Weights of a small transformer language model.
Training: a variant of Muon for these matrices, 10693 steps.
Each number is 50 + 10 x the weight over its row's rms, rounded and kept within 0 to 99. Layers, rows and columns count from 0. The size before them is the row's rms in percent of the matrix's.

# layer 2 MLP down (transposed), 384x96, rms 0.058, rows 5-38, columns 0-47
111:45 65 37 46 56 51 48 49 57 49 51 55 54 56 28 39 52 51 45 56 64 44 50 35 61 33 52 48 74 37 22 45 69 66 48 59 46 51 56 49 51 50 46 60 48 51 49 42
087:67 59 43 59 56 42 49 57 50 60 35 58 49 58 40 43 72 56 64 47 56 44 49 49 63 50 66 44 54 36 49 58 57 43 42 53 39 47 17 47 27 46 46 75 50 57 43 48
134:55 45 55 57 28 56 51 35 56 49 55 54 52 54 59 69 62 43 63 69 66 27 37 52 52 56 51 42 51 49 49 49 50 56 68 46 49 54 54 66 43 42 41 51 65 61 44 46
091:63 35 28 45 45 34 60 48 58 49 58 43 48 56 32 49 41 49 49 67 36 38 58 43 39 42 59 45 42 72 52 32 50 59 52 24 67 59 34 51 55 31 54 53 59 49 51 41
076:37 41 56 52 56 44 46 52 44 45 50 42 53 46 56 59 43 50 44 54 63 54 33 60 49 39 46 49 71 41 53 59 64 57 35 50 68 75 59 39 66 54 47 49 60 49 43 69
105:47 42 59 62 41 42 44 58 58 45 44 47 43 46 54 48 56 47 52 63 44 47 62 56 55 65 46 64 46 72 51 45 71 44 60 68 59 50 47 45 50 45 40 43 45 53 50 43
095:52 37 56 56 44 33 57 53 61 59 39 47 42 44 57 52 36 48 67 63 58 44 59 64 39 51 55 31 50 43 41 64 45 58 51 26 60 58 64 42 41 66 40 55 64 49 41 49
089:44 62 55 56 49 46 54 49 41 46 52 63 45 61 60 40 47 56 34 50 48 56 55 58 42 41 57 52 54 48 37 40 36 59 53 46 31 45 34 50 58 37 54 50 44 53 55 46
104:65 53 39 39 59 52 59 33 57 48 32 59 47 54 47 68 63 61 56 43 54 45 49 66 55 54 43 48 57 46 31 60 40 39 50 48 44 52 52 45 62 41 49 26 46 55 58 46
118:43 29 27 68 41 49 58 51 52 57 65 63 47 45 52 41 55 35 57 64 61 54 36 29 50 32 52 49 59 49 51 51 60 36 60 53 55 57 56 67 47 65 56 62 34 41 47 47
095:45 38 59 43 49 51 40 52 40 48 34 65 36 60 49 58 57 65 56 60 58 55 52 54 39 52 58 64 54 50 48 60 50 49 46 38 57 40 57 48 53 60 50 21 55 50 47 48
052:42 34 70 53 55 58 55 49 38 58 65 45 46 56 61 50 42 44 51 36 64 67 50 52 55 43 69 39 58 56 48 45 76 60 61 52 44 46 55 29 54 54 34 65 45 32 48 64
162:41 52 61 48 33 29 49 53 45 54 39 71 69 51 50 55 53 42 35 33 54 54 57 51 46 43 49 48 51 55 46 49 45 62 58 59 50 31 60 35 50 57 60 47 31 54 34 46
122:32 51 31 52 64 46 51 39 46 63 28 56 43 50 44 43 66 51 51 40 42 44 47 49 40 51 33 59 41 55 46 48 49 63 48 59 54 62 64 36 58 48 42 49 40 54 50 57
175:64 45 48 54 49 38 57 58 47 54 53 34 58 55 50 35 62 46 63 44 34 34 34 53 60 46 46 33 41 49 48 45 45 58 78 48 36 57 45 66 52 33 31 69 59 50 40 54
130:53 55 79 53 44 43 57 21 39 72 49 27 49 63 70 49 66 50 46 51 45 64 52 51 43 76 51 59 55 53 63 51 51 44 38 47 45 49 30 40 47 74 50 49 44 49 48 60
048:54 36 33 50 38 63 46 48 56 55 53 50 45 33 26 75 64 55 52 47 59 30 52 33 47 36 59 63 48 40 39 53 49 52 64 62 57 38 40 53 53 35 64 54 48 59 41 47
095:53 49 41 63 53 48 55 43 41 52 59 54 51 43 61 59 52 40 38 36 63 46 31 55 34 52 40 60 42 49 32 67 42 44 45 63 45 63 58 52 49 42 46 60 60 54 46 53
132:58 73 51 42 50 41 46 31 44 53 55 66 46 45 49 32 56 40 41 59 37 65 59 57 46 36 36 54 50 46 55 50 56 56 60 61 58 47 45 47 45 64 65 52 50 41 48 51
057:66 66 65 46 43 38 42 58 50 41 71 49 42 59 39 68 50 58 50 43 48 53 21 50 55 61 59 47 47 46 50 45 59 41 48 35 40 54 48 59 53 63 34 60 51 40 57 46
147:42 54 57 44 55 44 43 64 47 62 38 54 44 67 69 65 56 70 56 56 48 48 68 62 68 34 50 53 63 42 53 44 56 44 42 40 40 34 40 47 52 54 45 51 36 58 38 55
147:55 46 44 46 55 48 49 36 73 72 20 41 55 49 56 54 30 51 49 50 47 47 37 56 63 39 49 49 49 50 65 45 61 47 63 54 50 47 39 44 67 52 35 59 41 57 63 70
102:59 36 60 41 50 52 57 38 57 50 61 39 42 40 51 60 63 47 46 30 44 62 68 64 37 31 61 50 51 52 54 43 61 61 60 51 52 53 59 40 56 50 34 54 63 51 51 47
113:42 57 52 42 51 65 29 62 41 54 50 62 52 54 52 50 37 70 56 42 56 37 38 59 37 58 60 61 62 51 45 63 51 45 54 44 68 67 42 46 46 51 62 56 28 57 52 48
073:48 48 39 51 56 62 48 53 53 58 47 63 43 51 59 62 49 43 58 40 61 57 60 38 47 74 50 45 62 44 42 43 66 50 55 46 29 68 32 61 49 42 40 56 43 24 41 48
097:69 68 48 42 67 35 52 46 47 51 58 53 39 68 48 54 74 51 71 51 66 43 31 51 43 51 37 42 49 49 56 48 58 64 37 46 54 53 34 61 45 36 48 26 59 53 62 34
048:41 37 43 53 64 48 41 57 47 57 66 48 51 48 31 41 55 51 38 54 56 47 47 52 45 55 51 59 59 45 34 59 47 40 58 46 55 53 35 40 34 48 50 43 34 58 63 37
043:46 42 29 54 54 38 63 41 53 52 52 35 46 24 56 51 57 45 57 48 50 37 48 50 54 49 50 46 48 36 75 42 54 43 45 66 50 64 56 44 50 50 53 52 49 52 41 42
082:52 58 51 63 56 60 34 52 41 55 44 47 64 49 52 41 46 45 68 64 62 42 36 44 50 51 18 52 40 32 49 60 69 47 35 74 43 57 49 84 49 53 41 48 35 59 42 51
095:59 49 53 51 37 57 57 41 52 54 54 47 50 59 70 47 48 28 52 52 51 48 73 67 51 45 46 62 60 34 44 51 49 51 55 47 43 39 49 52 48 64 54 58 51 39 48 65
099:42 53 43 60 50 24 60 56 51 51 47 61 40 59 69 44 51 55 47 46 37 45 33 35 42 50 43 44 46 52 48 50 60 60 61 48 42 45 48 54 49 50 61 62 54 52 59 58
114:45 42 67 52 49 37 52 56 55 43 35 50 42 52 65 53 45 64 52 34 65 54 41 55 51 43 54 56 45 53 41 51 47 42 58 54 35 41 49 48 46 36 40 56 58 44 54 60
095:52 42 48 50 48 50 45 42 70 39 25 51 62 52 66 54 67 64 50 49 52 41 38 48 62 52 51 35 60 62 66 51 48 48 48 41 50 52 52 48 38 43 38 46 50 61 42 23
110:80 44 57 78 48 47 44 55 39 67 51 52 46 47 33 59 57 48 58 27 29 42 42 58 31 60 34 57 52 33 48 48 36 50 64 57 54 55 64 51 42 42 45 48 44 43 51 38
# layer 2 MLP up, 384x96, rms 0.393, rows 6-39, columns 0-47
109:55 54 50 34 48 35 37 60 62 62 38 78 56 48 53 49 64 39 60 52 46 48 60 62 54 52 56 59 50 71 61 57 52 41 40 51 57 40 45 28 48 59 54 46 66 57 44 57
110:50 47 59 31 51 50 50 37 61 45 79 43 60 57 34 53 63 36 49 59 53 29 38 58 56 66 46 29 47 54 53 48 51 61 63 39 50 61 54 55 42 49 47 53 47 62 42 48
106:48 44 52 48 61 56 49 54 53 54 56 54 60 39 43 75 53 57 67 53 42 54 38 52 64 47 58 49 55 54 61 50 51 37 47 61 35 62 54 61 30 55 59 35 60 49 44 51
099:53 33 53 49 57 22 41 58 41 61 39 44 60 58 49 45 57 59 38 48 57 57 41 60 49 33 38 50 52 51 52 56 59 49 49 61 45 62 67 48 48 64 59 49 57 24 51 62
130:43 57 56 64 56 53 57 46 64 52 41 42 38 53 59 48 73 49 48 63 33 54 53 58 76 55 46 58 39 48 44 32 52 59 43 64 47 65 45 49 38 62 40 40 33 40 43 53
124:48 49 39 52 51 57 38 47 41 44 51 53 55 53 48 59 54 58 43 51 53 75 43 55 71 68 62 39 55 41 42 58 69 42 47 48 51 62 49 57 45 56 65 53 47 54 41 58
097:45 55 70 52 43 29 50 57 53 32 65 70 67 43 51 49 40 63 33 56 42 49 48 43 46 36 47 43 61 70 42 26 41 51 53 55 38 48 42 52 51 37 51 76 34 65 46 48
099:59 57 51 48 63 57 51 45 47 45 46 61 58 47 29 48 50 43 51 58 48 49 39 63 47 53 46 58 47 55 56 57 47 46 30 73 38 58 56 60 50 53 52 49 56 20 51 62
089:48 44 44 57 65 42 53 50 55 50 35 63 43 43 58 49 71 53 34 45 50 38 43 40 36 33 61 42 26 53 41 50 53 45 61 65 38 56 64 63 31 55 53 38 42 35 46 53
088:41 57 59 40 51 50 42 68 53 54 31 61 53 58 59 52 60 52 38 61 51 39 34 42 66 53 44 62 58 47 43 47 44 45 47 51 45 44 34 51 39 57 42 39 58 51 29 77
091:61 39 49 52 59 38 52 47 60 53 53 45 64 34 36 66 64 48 51 55 45 62 55 45 47 48 39 60 39 50 62 46 46 66 34 51 67 56 44 45 53 67 69 60 54 45 45 66
109:49 53 63 34 47 37 50 48 60 47 58 71 60 49 42 56 55 44 39 39 64 67 42 49 31 50 51 40 54 62 47 51 52 64 51 52 73 37 59 53 62 47 63 42 38 48 50 33
099:39 49 27 56 44 68 44 54 58 65 27 56 42 47 56 32 65 53 43 48 62 36 38 48 46 46 36 61 32 47 43 55 31 58 62 56 39 64 66 39 52 41 54 41 56 37 52 44
127:53 46 52 47 57 45 64 47 47 52 56 40 66 27 57 29 71 58 56 50 38 42 42 39 53 41 50 30 49 45 54 46 37 62 57 54 41 66 56 52 53 43 57 56 50 62 33 51
101:57 68 66 57 36 43 47 26 47 53 58 35 51 60 69 62 62 43 64 35 44 72 67 49 53 59 46 40 37 52 69 54 47 37 54 44 39 49 37 43 46 67 70 40 53 47 51 45
082:49 66 61 55 59 45 42 38 55 58 50 33 35 58 65 44 48 62 51 39 52 47 63 56 44 66 39 43 57 65 51 56 47 43 54 72 47 58 38 50 50 26 57 53 48 52 41 46
095:37 47 46 44 60 46 63 53 54 29 41 56 47 44 61 48 51 54 62 51 50 48 67 63 47 40 45 61 42 38 39 54 58 52 57 43 64 38 52 54 50 42 49 56 76 32 63 33
112:67 66 37 27 48 49 55 35 47 54 43 43 52 37 53 31 66 41 36 56 42 57 71 51 50 64 52 58 44 36 51 51 40 32 49 46 41 40 42 54 49 68 68 64 48 39 39 46
101:36 43 67 70 50 23 44 66 83 37 55 52 59 58 44 55 51 48 54 53 65 57 46 38 53 57 66 33 41 51 55 48 56 49 48 49 55 43 41 56 54 47 50 50 64 58 41 30
086:64 65 62 37 46 42 51 67 33 42 52 59 34 57 63 49 67 34 40 38 67 44 46 43 58 55 62 57 58 50 39 40 53 49 67 47 44 49 62 68 46 53 51 59 52 46 32 31
099:55 37 67 52 53 39 41 41 73 62 49 46 62 48 40 51 43 51 39 58 52 45 38 66 60 37 57 55 43 50 60 44 54 41 41 53 61 59 45 51 49 30 29 54 45 62 61 44
140:37 52 53 62 50 44 39 59 60 44 48 65 54 52 54 69 47 50 45 54 61 68 33 52 77 55 44 27 57 47 47 64 51 41 50 46 38 63 41 44 50 57 61 58 48 41 34 41
109:24 54 51 44 60 51 50 67 47 49 36 53 38 44 49 49 36 67 43 46 79 40 56 59 67 55 47 52 58 32 56 54 46 57 35 25 48 52 51 54 38 61 59 55 50 48 50 56
076:51 59 54 50 42 50 35 58 66 56 47 47 43 53 58 63 63 37 60 36 56 42 64 47 40 48 53 57 53 57 49 51 69 63 39 33 65 63 53 53 54 32 44 58 68 35 47 30
106:54 62 69 47 50 39 44 61 55 49 45 41 49 43 66 54 58 50 63 69 63 55 58 64 44 49 53 65 48 63 40 30 38 59 41 55 46 65 55 37 52 53 41 35 48 41 63 41
095:54 34 63 51 43 56 50 53 48 52 64 52 52 63 39 63 64 38 42 37 38 56 57 45 44 33 60 55 41 56 43 43 34 46 53 33 55 40 62 45 38 61 56 41 46 59 67 61
076:52 48 53 66 50 41 46 51 77 61 40 24 65 37 67 51 50 54 50 43 57 42 62 60 53 57 59 66 44 61 59 38 51 56 55 51 41 62 53 45 49 50 56 53 44 27 53 62
111:48 55 52 52 62 27 58 33 55 51 44 54 45 59 42 59 56 34 40 53 35 54 54 50 67 52 47 37 58 53 53 54 26 59 51 29 60 36 44 37 38 48 49 43 52 53 61 56
097:60 58 58 55 69 41 35 44 50 50 35 61 55 39 45 53 52 55 44 59 44 53 50 54 67 69 33 60 57 44 58 57 41 49 28 55 39 74 42 59 43 61 45 51 33 56 44 55
100:60 42 54 42 65 49 67 58 43 41 55 31 52 45 47 51 50 59 44 46 30 66 57 45 48 46 59 54 34 55 62 50 62 49 65 60 52 46 54 45 33 58 71 35 74 45 44 49
106:51 48 79 42 49 45 48 63 57 47 47 65 61 50 50 52 56 56 38 28 66 45 48 51 58 34 57 51 53 40 56 40 40 51 52 54 45 55 37 42 56 34 56 54 71 44 53 59
083:41 42 50 48 64 33 50 54 50 51 37 43 70 54 40 44 57 49 26 52 39 47 45 59 41 64 55 30 39 56 73 26 55 68 47 54 55 48 49 60 31 56 63 27 60 58 39 44
105:63 43 60 58 56 56 40 64 65 45 39 53 67 50 59 45 52 41 53 39 49 47 75 45 46 44 50 65 50 57 42 42 63 43 58 50 39 38 52 56 63 48 60 40 54 40 49 47
080:47 64 55 47 41 45 59 47 61 44 47 57 53 68 62 51 54 59 54 58 68 48 46 47 56 56 77 53 41 41 56 56 50 43 50 47 46 49 41 51 55 40 49 34 41 47 55 53